Weights of a small transformer language model.
Size: 11 layers, width 160, 5 heads of 32, vocabulary 2205.
Architecture: RMSNorm before each block, rotary positions, no biases in attention or MLP, untied embeddings.
Training: a variant of Muon for these matrices, 270M tokens, 8249 steps.
Each number is 500 + 25 x the weight over its row's rms, rounded and kept within 0 to 999. Layers, rows and columns count from 0. Numbers have three digits each. The size before them is the row's rms in percent of the matrix's.

# layer 6 MLP down, 160x512, rms 0.0603, rows 0-159, columns 0-63
099:522485492503552475518547504513517491453508493501524497518524491511506508524488445521531473516464518517478552486484487507520502486513502461506532490510481475540500488493524481491539494487500453
102:556555484454481498426475481531515485534535483486511477513538483458469521497488511509521520571502441502489516502490505484511489496488510459519431474525457472520533497505510484476513495499479484
098:540496493489516522498523474506459489515509485500480471455541513486527507505533493453468515459486502514503521480513506500514498516502513508515479509498534525484508511501531503469473510523498506
100:528487531472494483489506444474471538482487523517520549530496442493527506472527517466490505493489509484492488499554498503493556494536529487500454519478486520489458471539482447519524501524500472
097:494507492445497515478493459528514506494503521525533504474517487485546507491463533479487485527496477492535537528505503481481558497481502462456469459531475537504499430514506497489500516495522514
116:497487485523503444491523507479506481464486502474496492509497475500495473488528510476518451471480484523539467479488464527527546483514508503494515514493478557531529514471498528537479483476459459
101:509478464492511495514511492491511480495467503414523470489477559508506510475496509512504473550517514464529533525487508483502475543455500499520549460513505470499539502466490500499502531534490499
102:508502473515556538498521523480541504537483537473512525526499438528458519553534494515495436461461494526517471493483554521510483500496527527498442504501495499467487485493479502488510510522488508
102:502489476491512502495496480541503533514529521513505484482547478562470479480502523508513523532451515499485473466516457482477545504482533478477488547492498512524486475492534519488561494481490515
096:471520497484517470516478496520509447471447467450496547497544502530490505490496529457515487523468453510497473546522501473512498483512524527490484499496495498487507512501474552498499503528557468
097:503531531523509511484464475485480496496541468521511504515521521534498501443497514483456469475476531521495531474429498525509510473460497535544518508499538473460510505493550491524490500495520503
099:480477491489467497492540539526504517520521541551538489520463534515507476466488573481498518463501481459511475489535475563545498495506465526465492517505526492455521492476525466508549489577563535
103:499495472518484532494504496496492523452508530507500537496465504499502489506493491466473467482513573512553498483476452462528500520467510507525489519539479504489506494481423486475493483493486494
101:495494474491509490490510498479467496493487491473492533551491490523488474475496504486522531450487518534542512503506521515507513495543527522490488503465501456461529533495495498471476498520485497
102:487434498500498487493490507496501524531489523482488511499486474524509495506508528503462506517481527497495540507485526461516488500513496494498525530534505513497487497510485496525468485485509506
106:500514489504476520492548565512512532533487510507536494482488506477520462514489513484481479487475546530492454497554510541519479495504451549529542508508528502489533494493524484474537484473517481
108:473507542530497460496523494506487482529498528511506479492517568466539485486510503486508500505474469493511537506525506446510529495503486518550482511483501519503501484481487543515476450505527507
109:497500515521500496467486436514583468517489502536455501506498496474473536496474484506476493499511521478470486517495490494478516493499511544504505510457495480546481502451503492495473489484469475
100:477524491520494514521552487504490478513549474507491488489514446499492519495411511465499506483516491456456467525497531480485484486469546472520513547503488514522490499502490506494474539527500498
097:502518492505490452492498464493461448527493506512525550489462504492497505458518518491538492493507503513526496511484514485510514524543490494489515477442492492494512542555518468498529508477507477
095:483512551455504513457453456513507457517492522489448502552515543467484482545527517519493462492530515512511515500513523500499511487463498476525509469489516473503509479470463512497535464479467482
101:472492512508490532492493496487477509520528522574519518506497505506507531458516515467478521491443504469506530517523484496495522476515518472502520476508503480519448502497451480501534530523492511
101:446515511513535550471487506503473502473476494491517467477481480537532484483522486528508487524497510548477473511498478474446510443504513462462501459521487446511495493559496497529522512477528524
096:528501542548481526484533522474487500531482512492538521502496514540508516468501493538512502538486518491464511531492460462524494496487494554493501504498504504517516456488468536496494517555509480
102:494515506488454516483515471511468539526530506488482509509489479462519475485492473518468503508534487500474495507509540511508530481469511549495481475463478514503507556511506514489464492535510452
096:567493479471479503499506463524501470488485471489535527505524512513519502521484514499481461530529506497495502481507541462493495551509494531494497504444484454463501496544481486494497533503484519
101:506440491521527529474477513522524526473529487557504543481506528524524489497509464499522484489443498492510506519451505484485497511448507505525458478517532505549499505520478516517469505498491476
105:531465515532545489528543531467483527495537524451473506508474469522509489497539505530510501500523487486500503512469516528473491491498518523537493477546494497450463526532543466464476485518495488
097:503451483503462481510494551490487441489507482486515525516517500493501497537476484533478527502503463508514505472496510468506530494506509470533490471502480501487434518477507491462492507522500494
102:528515524482421529493500483506510484513523509456493470499503526461509479526505498481464521474439516505522487514558496516491500500525477523515459525521524470445536474517470424497467519502513472
098:513497435501508472489439526497492547551524496537522459518527457527467503482488498549495488464457441505494530488516486477496481520502498525466489486531517527456477515502506454509493543458509502
099:481560482493463517485476506474537434478525486476531500477527467526533502487512482484521495533511496479514509511475502512544499517484540508522489515512500527458503483518529544499469496495474516
102:484501513469504473461494503480548532532495496506497535533522492494550514456505491493546467559492507518501499492523495509556533471497465490450491440516496486469489511501487504498486493505485425
100:473504495450506496447498514472492510528488462503474479506487475545527448495486507479462511518499517497480466499525476516472507492484490535472475569463537480484504457481520489495475493493456500
098:509550489499472552513467498489489471525544548495489522486508479516544510492519486486473506513486477481515512515524484492521471513548530510558519500505477463480476496514531521466506534505502484
098:523492536507441490534515541509512518485467518546454512514480499515529517534496554485499509547492519478479502544493499525524439520485456470481459469507471482480549446471507499469450515503528487
106:529512517472505521486502505488513486503484463514514512531501516483530519510485461514498522510531521484478548455455574463509470472484487489496526499496491510503486488514495507546520477524499464
101:544489498504489498512466504465527538525482502528489519506485496519495491475503498537501451480509501494498515499509513529491517521515508504509521515479472512467476479491475464497490501516481492
097:516529472498483500515490470510499505492514481502476512510475494507478524478501513443494509484503467539480529488487552517528538509474496514490488503496491493503501499491536528490508501536486489
104:527500521533527512540493523470549439476498508486519501505476462480486506510536497505519506534515504490511525529422482510539548514473494461496495505487498571547531491459534503499527515549491537
092:434519508525502432533523531487427487533533463544502481522503471510499490487489493489486486481450506522487501485515520481508463506489540417499512476511454486500520496501465532510459533496529519
100:517510552460452495535506480536554520461476494534540472545487520540503483512517529525489500489490494511493479485506511524497505498477481496513520507515479513477488449481502509557503494503541490
091:506481486496480495472482545515541541454538498513496511496553519449549534531505490522464511496509465513542481496472491502507526489496476526476469501504497513501501502491465540479480472511527515
103:489493510521480548544487511507471497486528472507478490471486522483491531506485439529472484501457507501520492479510511482482460485503539529562475529507525516494437499482504531469474480487500479
103:497510519471476491522494509510531514504491504509509485501485490556507437466478496538513502542488498495552513506510475466537514553548497513520492454498465488519457535511469514510516504531504526
098:513500516450500487508483520486495490534464475535501495511499496515508529507569511511506487531505486500552501479477504477447528525515478477481487475520490483502518494494499492465466486556457516
098:504528510481494487537476518467505520496530476524463527468508478477516478513477504537494538485543529574456488471498465520510500486546491467508501497505475552512498499490507512512533542490512475
101:472497516508501504467498512484526528492480509501509469517469517508487547556525481525508465521518519515507488485527528494522475497468519546481480509550502482487505482545494518516484461497506495
104:495510527508517525465546512488524510466439454503489469555542504493494491466511489536558494508486476510495486486468518512500532525463501478493527536503492504537501492515498495454493534496541531
103:446519501478509517485511433515505522496457526500522499496542518486467453500482458515525480478465472479509481565457539474464492468519498512464480545477499520489514529500469514498499494524473512
098:513437483520494531503495446490509490504481470515543472469491530488475519517502519516484531510518506516481518507565489516465504497511462521484498502484483522502515501494489512508468555484525500
107:516479445548513499527503504501499487466481479493502501499464493455508543476541536528499517502483543495503527477465484491540510463499530514520477513471502526451535505473517526492521472452528520
103:499527498518477520519510483523496495521490503535526486526446499520464526480524506483521432486512478512520500493488476541502488494520498498513497513483512514495544487477471511556513487510482500
100:514468545503495547453508504496497494491469549484522507464474484470507481507572520537459472506507530493520472498522492495488488480521498543528492492500505474496491480524507517519511520497539502
096:449472523468506472468505524517505501535479500496467470533511535518526516497532514535454516541512485511523453498483499524463456503456457508525500529471544511524521471493479505499485491481550536
096:474568485471525453501496504497504471498485500538496507516489513503486489505484493533481478516462507486495486508482503528499517523545465489526499504533486465519585492463529444527523506497490475
100:476486479510462475518531459512497486501506520460525466550495497523547520493477467495509491487504489510513523470531469504502518486454504511472482472524477547516511521455484508499483523517514491
096:527517481508511511523468465480515428526493538520518478524507533512526512534503483517487497526493531520484498507485489479531492540522512467491512508477507469480500476506483521523442521498509514
095:505495510510502499462491483502534498528482493500485470527480530508503449494461556507461468524477471503538508500483505518492480505513495540466511487502500492472489510522485484501500505529528429
100:510481520475499480537509525484477482528480497519499465502480485525483480473511506519505548468475513486492493494533531534509452474488515513451504515540504463508487505486491516518482517504511537
100:504475511454526529495505513475493534488460492475485525490536500465489494565542514522463474565528497454496491524509460552472523497516468543493506519494504506523484545482472578500481490484528476
104:468456482467492490518491496500473485490465455481495512518501495485518482518505483452527457582509523524514538531460496466469480496480516455474449512504478491495508455534501497492510482503513483
097:492445474517507462489505466464539500520523494557519501500485493501525495502510469528558486503517493504479467467487498513496527501507494527563505489516512535501455533508532526467485523480492459
093:465500534517480478502475487508451492465537517554532575520471502468508501543559524496486515502501490533451437457467539495473479479522476539527529492495502506562496504545500491531516500541463474
097:558536494489490495530506493486493478517482471515504498470490531506521549524498480437476524494517524513485539498522500519505493554509493475523508510504456478528510505484503482537498456570502467
102:516495487494479548534526541498548522445488516530476483513499463451533511515518508497508515523523515516522506480495489481468503469512484455542549503495493514517519470469484567494458497458497489
092:476490485494516479525508572479513475521527463466468474527505496521499546508485508494497491512508509478531519511516537523489469501516514492491485519501507498497523481504512455498499565520520466
099:489473520500495511482493529521563464511537488522512488456448482514498490545489487475489483516543480563551458522497472526519457492492519519498492479544488530506517510486445496515502462489497529
095:436488504472517532509499480516511508537467493469476497487508475454487465522513522504472487536530432529456517482474475486512491491507430500500523540501518532489467492487451464512519459532461521
097:504497479503494498472480549531487505512527491521502446471498498471498520504456482504536519465495496487501513529502517516484510513488494504488521488518547498465489497517515506549511522517539520
101:523492518554474495482540483498511469477473469536484499520486524473516511495514497520466492475491469493488475539536500523506503481510495484477526544513529517440506522529507501526511507512513490
094:498518500505463496527502576486496481477482513524486480509533446490520472544527511478503439496481457503477441497478488474494513508496516469497516505476505500468485489476529522499465497508501508
100:488511477491510526519497507522510488511484502507509497508522462472477495501500533429445514451483488482477476485532509492446503490487480509520519481545484514567462510507530504479559527535458497
091:466481496489535529505500483484510487501489497478486506517498529506467511480509508518486481466473489498526498551531478508491467508472568474514483482418509503487514532509508477500484514502516496
104:464492478478492555522482460475504489494514493518530492485512490467492518502512488541474474501502523525487480484516484503475476489468470493498483514489501491509468516507505482517492456517499546
093:530533573495469537530487501467483511475535490527512456443508468518473482501495525512484463505543531475535521457475482502542526486563522518514544458505508531495516501505477488514463511499491517
098:527462512517480460490489459494504509474510511551522528435531540523522495524464480517486467466488531459489509501518493548531489488480505502480487545506513503485499460525505515514488506503504494
100:466542514492511538492472497477530509485533453491473535531483486532477496509465519484515519491473488519476490477534494489449441538535521464479514522506451486520504530488513523509502493520514491
099:506495491490472517480561475503523490524533515503505499459508468500469467507481512493516491460497504502508477496484546509484518498513528497500490509502477484495479503468528495512517504487497478
101:480515492506503517533444486457505470461508487458479495505491494526529531520518457496529501487540465479529519492505522511538453483477530530487538546497514533473512512516503499478477452509485577
098:497471478471436468499474533529553480528515513518516501504512538527586485534560436480495488495550518511520536500471526484515478478473470532532518528511506495507530487479515497532490546525482482
098:530482512524472511524444493491490493484473481492505502525518506521510499486502499527541464465509461492481505517508494480487515482421466559526532546489513470517498461494505517515468486536511506
099:529478522491486513489496520505464461506466491489526481510509477512546521498547527490495534526495488473466462516545510488465510486565501491521495481511512522501455463530540515492446477485467533
097:512470529535459493523457499525520525497555492530508502482576504493494520513503517508534495479531535495489505467506509480500458485481512466495471545512491491490493433513462502478508449482466515
098:511533518511524503527501490501508546519509564514512497503489478525523485504476490466471481521523451475482477440525514480542505519470508482515512505514475496549490498472476492509552472526530505
099:537544473492530505539488503517512503506483521475541468510508520507503528508518471525477497482488484485480504471484492516497498521517514553517483549479534517509459440501491464435559523498541506
099:495484464501525489454501509465463430551543502476505530511499483523544510488495535465526482467493500526487473428511531557467483498493521520502477534514531490467515514464516482476478475521523514
097:538452521518471474494476506463472470542495522504427516483507499499452531478514509493498531504515494466484513506519481483512481518470483556491498515469495519518477488487462516488521492554504517
114:499496472513504525469467493494505530512456513497540502467515487494460525501493514513472520543474492479470509530542499424434546515479480506526505510537464498518510506538482521505504527512462474
103:512506499538542483486555550441534521549492508477511501448551467483507488511497486460484511540457490508489557515503473506497504479470469494497490523491469478510519529531500506498502502469498470
097:523488505483502524494549511534494520503502491478480522499568472484492524480500542499490514526492501447432466493516509498484522483482500517489497533489489490502515457516484468479522507502492531
102:517497484466440503502485464529474496500480481496469481467491533524517485506510481511492503576515453468497501523475520468489505537494508507538465489522548475553510473506514475504485504511495492
102:500514558480464499553502537473502436519477476499425510495518537479499494459529524500541534561514538517511488512531478510516506483486537536482486515493487508523505487500524503512485510501509472
106:516516485508528472493508515493518524511476514551494507521496469491529494483477497509471575466476489513516492510482468510511506461488486470445570527490546565491521536544510505495482452497470531
097:490511491539492478512514526464465477468516499520488489521464492471475481568492464521448523493517518508502488510548487483535491517544549507471503491523475515512526475522461528500495509466494489
095:523511491525477532477432488522510499496510507482494516500545455440449472518487496566481484483488463482468463511514485470467506506487507490485487504500521554499449468531489464563502492523518507
096:551515489493469537504464479525490504523509519488522510511502508484450491515515541511479460547479513539479525461518478507487531474488478502482547479513491509513480506511488483493464453478467512
099:485460529505495510489519443497449518479502505490476544508527553509552476524486493485523532522522476455509498483487504483483471520473497476469499512544493465476476496549538495503515472506493541
099:483503507474451510494482522516524546517517509511490515471510521484461506479550478519496530492499519513513525526489504523516521519539502567492506521572539522482529487507474459526503504482491493
104:507498522453493489519539511466543498495450465494510484480464481555498497483514495530475465515536537509516486510474485549491513509472532466495521512523492514492502458492505462521548546493530516
094:461550533525504458473521483483528509460525505494484504432512514511510502520494499537509527509523496481522504506468507514509525535492520521513506481541465506511516503523477481490504533524501476
101:495472519486510511544532522496462568534518504469443531496495495487516460492491487534499508503510481478516469496511525527551522509463525498511499536547529491532512479545524492476511452494499480
100:519512512519499445483458543519508487512522536484491491488492501490523503505478437496495509485502450487455529502478462463509524502497499463507529508517489480474520506473544436459542503460484541
096:509475497450476510500481475510439482520481487494487544516521555463495491471463515563479473536456513492487465524499480495467517546495522507486496545510471525517508525530482510492513461477484516
099:511542502493523508484521477500491460526487517499501492493440505478525506486508517516511512505497448524510524528496514499475532488483491502509533495509543526505489476495516507521451504491470527
105:484471526467493475488506483434529499501504488469521496523526501477480516476481511544457479482486482514495519481528490488511485560511516542519495477487547469507462488463523567500503465533550518
100:473521481509481540493524526497530532490485519525493527511527484518512478522456486494492508489494521491455492571504520459486486566498514481483486538516476484483457494487482480491494514485487543
096:512475490468532488501491466493490510553454530533466484499499525515494517538470503442485506514487502523517506496499510513506512426519497479496531520538518516527516492495482510515534511504553502
100:478532471516493531497486492470505524478498495524491552517523464526487484490516446529525513489487546518514512487487475528544484528502576546498486474472539502476513457521495501535470500489467519
099:489493465528513453486480499485520542502517473464529510547497481532499515450503501486482504527490508503517525516500495519517487485489503474489477541452505543504552481443499505476536485533477503
095:553470519512506498473492504522493529514543449520498495472465507507513516434507527467492478483495514509498491546511497527486488521479500495507517503503497512461496473490465519506478531514484531
101:492469456524465508510481478522540448495483542491528442494525467475440505487493479517536512471529468482505491503491416487549476508439530520474453485546472466501497471474510509491456480470496540
101:508520520509475515496482519487527503520511491509462542460442489502471499526495485492492537459463455502498536546509469487534486494515494494459494492464544464492512501489496500446477512468459537
103:540490536523468495513485517488548489511441503529518469498484509505513462493453531488510497484487458493556500550504463475524471492527554516493523480486515486549461472487524542440501483487531512
101:470458508521520455489471482502505532491519556533499474480501504429506515502549472508485505520483476490535529523513544497466551503496519481515456523502494507538531529488536529489495475480551499
101:511504542520508481501530472502504513502470491523482464523514478517490468503490454510531489484547499502509523491465511520487518510509491492460477510498472478504497499509504512499492499551514535
097:542486514497483475500520556536533543516492475458527528489505512489499428477556516488531498487475452497498432511488502538493530515517511508496510498529486506508529530516454481522514469520505512
098:474524566468493461473497503527529478488500485522498493499502495475523515481524527470505516513483516493512495540501507540486491517485511489488477477500493463487531511501508485492500480565481524
099:477501530498491496482491509503471442520522526516512473471503513472527617467546506522487419553503467487540520496504477478514516524478516437454480490506561529472517479502442486491523498507467528
094:535506540470479505470523525524512514519523510506512467496531463475510471484508493484468534486487530506490483499516506489483505482458490511457520510455454509503512510487476533499533491513501481
102:486497490508511490563527486520497536529530537488483498496544457509451491507505520526497557528490495455475513496491489519496452494502567498433465503512481495499470484509511504498486518484462460
103:508489500487523514467525450464518493479478533519523534475504493531498500513515555497496486523513485499470511521454496489509513493490509532528499464496451482482488519534510482503526502537542508
101:507466493463490461482495498517522511493582479524529525475496464474517509526466498475516491504537471514519510477467555482502430480503520464482490496505485463517506491486491481493542523482505547
107:501502490443482506478529504452487506516530470519468498490546506507450499512445510483517519521481503508466539483557498488502488495482520453508529513478515466525455518517510484506487551485528553
096:477489440494501527490474503489503491513514479514487496505498504474459522474478497494457438533494536520517512474478520525517488517498551451500491475500482478479495492477525477570518522508525493
097:527558504525482582492463522495517485569517462527489546504529516511456490497465560484468477483517522520483488468476467501488514502472485507451476510488491504530486483471477549517511529501516507
106:475467461491542492482518463520467505508476451502517485518501503486505508499514476522477484512492496497535487453516498475501554523549543490497483486482523440487502536502501504478522543494510512
104:454516489509508546484507507516513479550511508506501532524478464551507511534499478496497449518473522512456515455541477469528486494439497489501463528480452499526551524494499529516477508470480513
102:483503447472496485510511517481482518508487497547499497492504513532565500476536469503543499505499488501503517534488484487506495504478534504455504463515520475499509480461480474484525492491478525
100:504492496508536528540472510497562498508476487498517532520495513478508477448520516486462493484551501501485492475493526497476479476508529513537535507464533524490486527493476511455528466542495521
105:535510476513483543499503484498480503494496528485509534474480469551473542435509518520485501452511496485519511489518486473501509484533483510473550510481549546451526473479487509501479488531481560
099:486490503493470511492539488467526512498502503494535472487512506522514514485479521537523465480476452503495476482480469524491446497493494508465504495501458493509509487475490540478535505549545492
097:503515452514519532513484478514473528531500494550515559473479491533512495484481479486511549478490499502524520455505514497504490529507546537481527484473533493552494517559496504479505536513491501
101:516490440500472515531502484492507557522506562495502532511505567534510516542528516482527454531508532490478491470537499486531507538480477514472514499476488499524512572516521492457528501510466542
097:546526477523486499496483516524527499504451502483519537481556494482510504558506475503555483523492498510503506507528502518480498480514504512463537495449513467445489498544517455469492501468508493
105:504493497479525469500531479512546500521531499527484509461494502517478457528501477530490484505533528497499532512510528506510486523496527504498499473472486473476508479456496536453486490502531528
106:483484495521464513460523524515514524516510506528517501463522454479542523510511450507447483516526508477466502452514498490471443547480517460522508466519472521429457426463510485525453489510526531
101:459491489506506498520493464547487517539491564541507528502513469511531527490519479498504473516452560518489500517480522443504519482518512510496483532493513542506478524463482527508515518511502469
099:498485489521517508521517566533479497512451475516469522506507504501494504507519487477477479489492505508505512499467515525461527579527471491489452478520490515476555504504520478521473489486517499
099:490512549424454521479499527524457487565480487451471503458480508485488508510513511492519547510540490496472493490481500535509506535459460506466468482474552496495480542500508461513485505482550503
103:494550492470493488517479517525493483511514508474525456551482528500469488509454552483498504504486495471497436487531470504506494520544513509497504456515510482512493517522516530529495513458498492
097:502519486470515459510476511498493474505535487519493492499488472499497475498539510524504487485487486525536473508497509516526528432489520497521490498522516539509523487507486455490561543470499494
104:509502553493500489467499496494496453487519466558451492505519476474532489494499519489513479501480484479485501484518485503509488449513521536510537488472497500498488486527474486513455497496508505
097:480528491467528497517499485527522521505444488466463529530450511496531494472513501483520481540496539488470473507555477480448512475523493503515528529502487515524467507468526505515540500490510493
100:487548491516520512539513519494478457532465530479556533464523493499527473525504487503449481521529484503498458504446520518503480500528504468469495483504562502469502511532479458503476525493524514
101:510525527469527497486514499503479510512523508506520462512504550450514513460489552522511480482463459490457494494472530495511452508535483461511546510500542503514494471504505469483516499510511510
094:517549544505492512507511458449568482491500486479507531498475477495521498468486569474573478471511528515493539489517465499511556514491453508497488557478542484519493489492459513521533507513495512
104:518513448458523550465490503509478507488500474559548471502504556505483495501510496477508515484487520513543508529529466468471463513503464466513486519488517490487482493482494498500561545517507511
102:464496479508464512490503471497491487509483494488515511500447513503487468476544480517507467512520539462508511521507489484460512460484554509444480480487499468476541495499512549504499474511487501
099:481513522517498524526503497512496541503480477549538496527485559527502487499509460484465508528479520480473506538488484517483489495501509536488520484504520477497503507529471517504475556507471506
096:516492513492550487498540477487511500492524509511539505519510551475479492539520491486485502513501516499545445472466501467489515518525547504501467516457509478499526481519490524467544544508541463
103:497499525539499499482494490458507519473464485520483529534491494531499487468510475480529517461481521512534479473534503467550477505509451498511505513544520535459495466484489523505482503508493494
099:516511488486516482528495498537483526412497506470483486479541482485477471525440542487495502522506492519508495492480518525473476517543444468462505449431532488440506472486525488463565465517517469
104:529512512546513507488481479496473481507500472504493444462468501515494516501519503495527523491491523505497507493476509470437484536491548501535496491530483492535520471472531472446466531449487485
100:526467487503481498467502465486486484499504486523504482527502535458508490521506523521450513467526496574489536515467502495499477541496452509521509504473514503481554491517505504485512500507523476
092:471511513471562508486480498500458488527511479508509506524522515482500499522484512479506454486515474507524518486510462498455522472500489509483533484452425515480528493497549500483513474489486432
100:459463527533508450477491489488520478523525486500563513523494525477464513485561458520543517477531504516493491527492477549491489506520496506479482500556473534495508503466519522504490476514501507
103:486495513531524502480514516520503534476507550492515537506468510487504510514496487442473531502450504499476466487483476489481528470533526535510513523543469515510516537546487474486504469525470480
101:507470507518480496515475520521498505537522504478527517524477501522519543484471493510505487481510474495477499478511473501493487509522490499526495537465498507546536486486545449492515529515506509
102:530537487480520529534443489450517504522517566473532474493484544496504562460526486499487506523513488508483480481495474539510571509474500497516477533528544536541546461494515502473494503489518506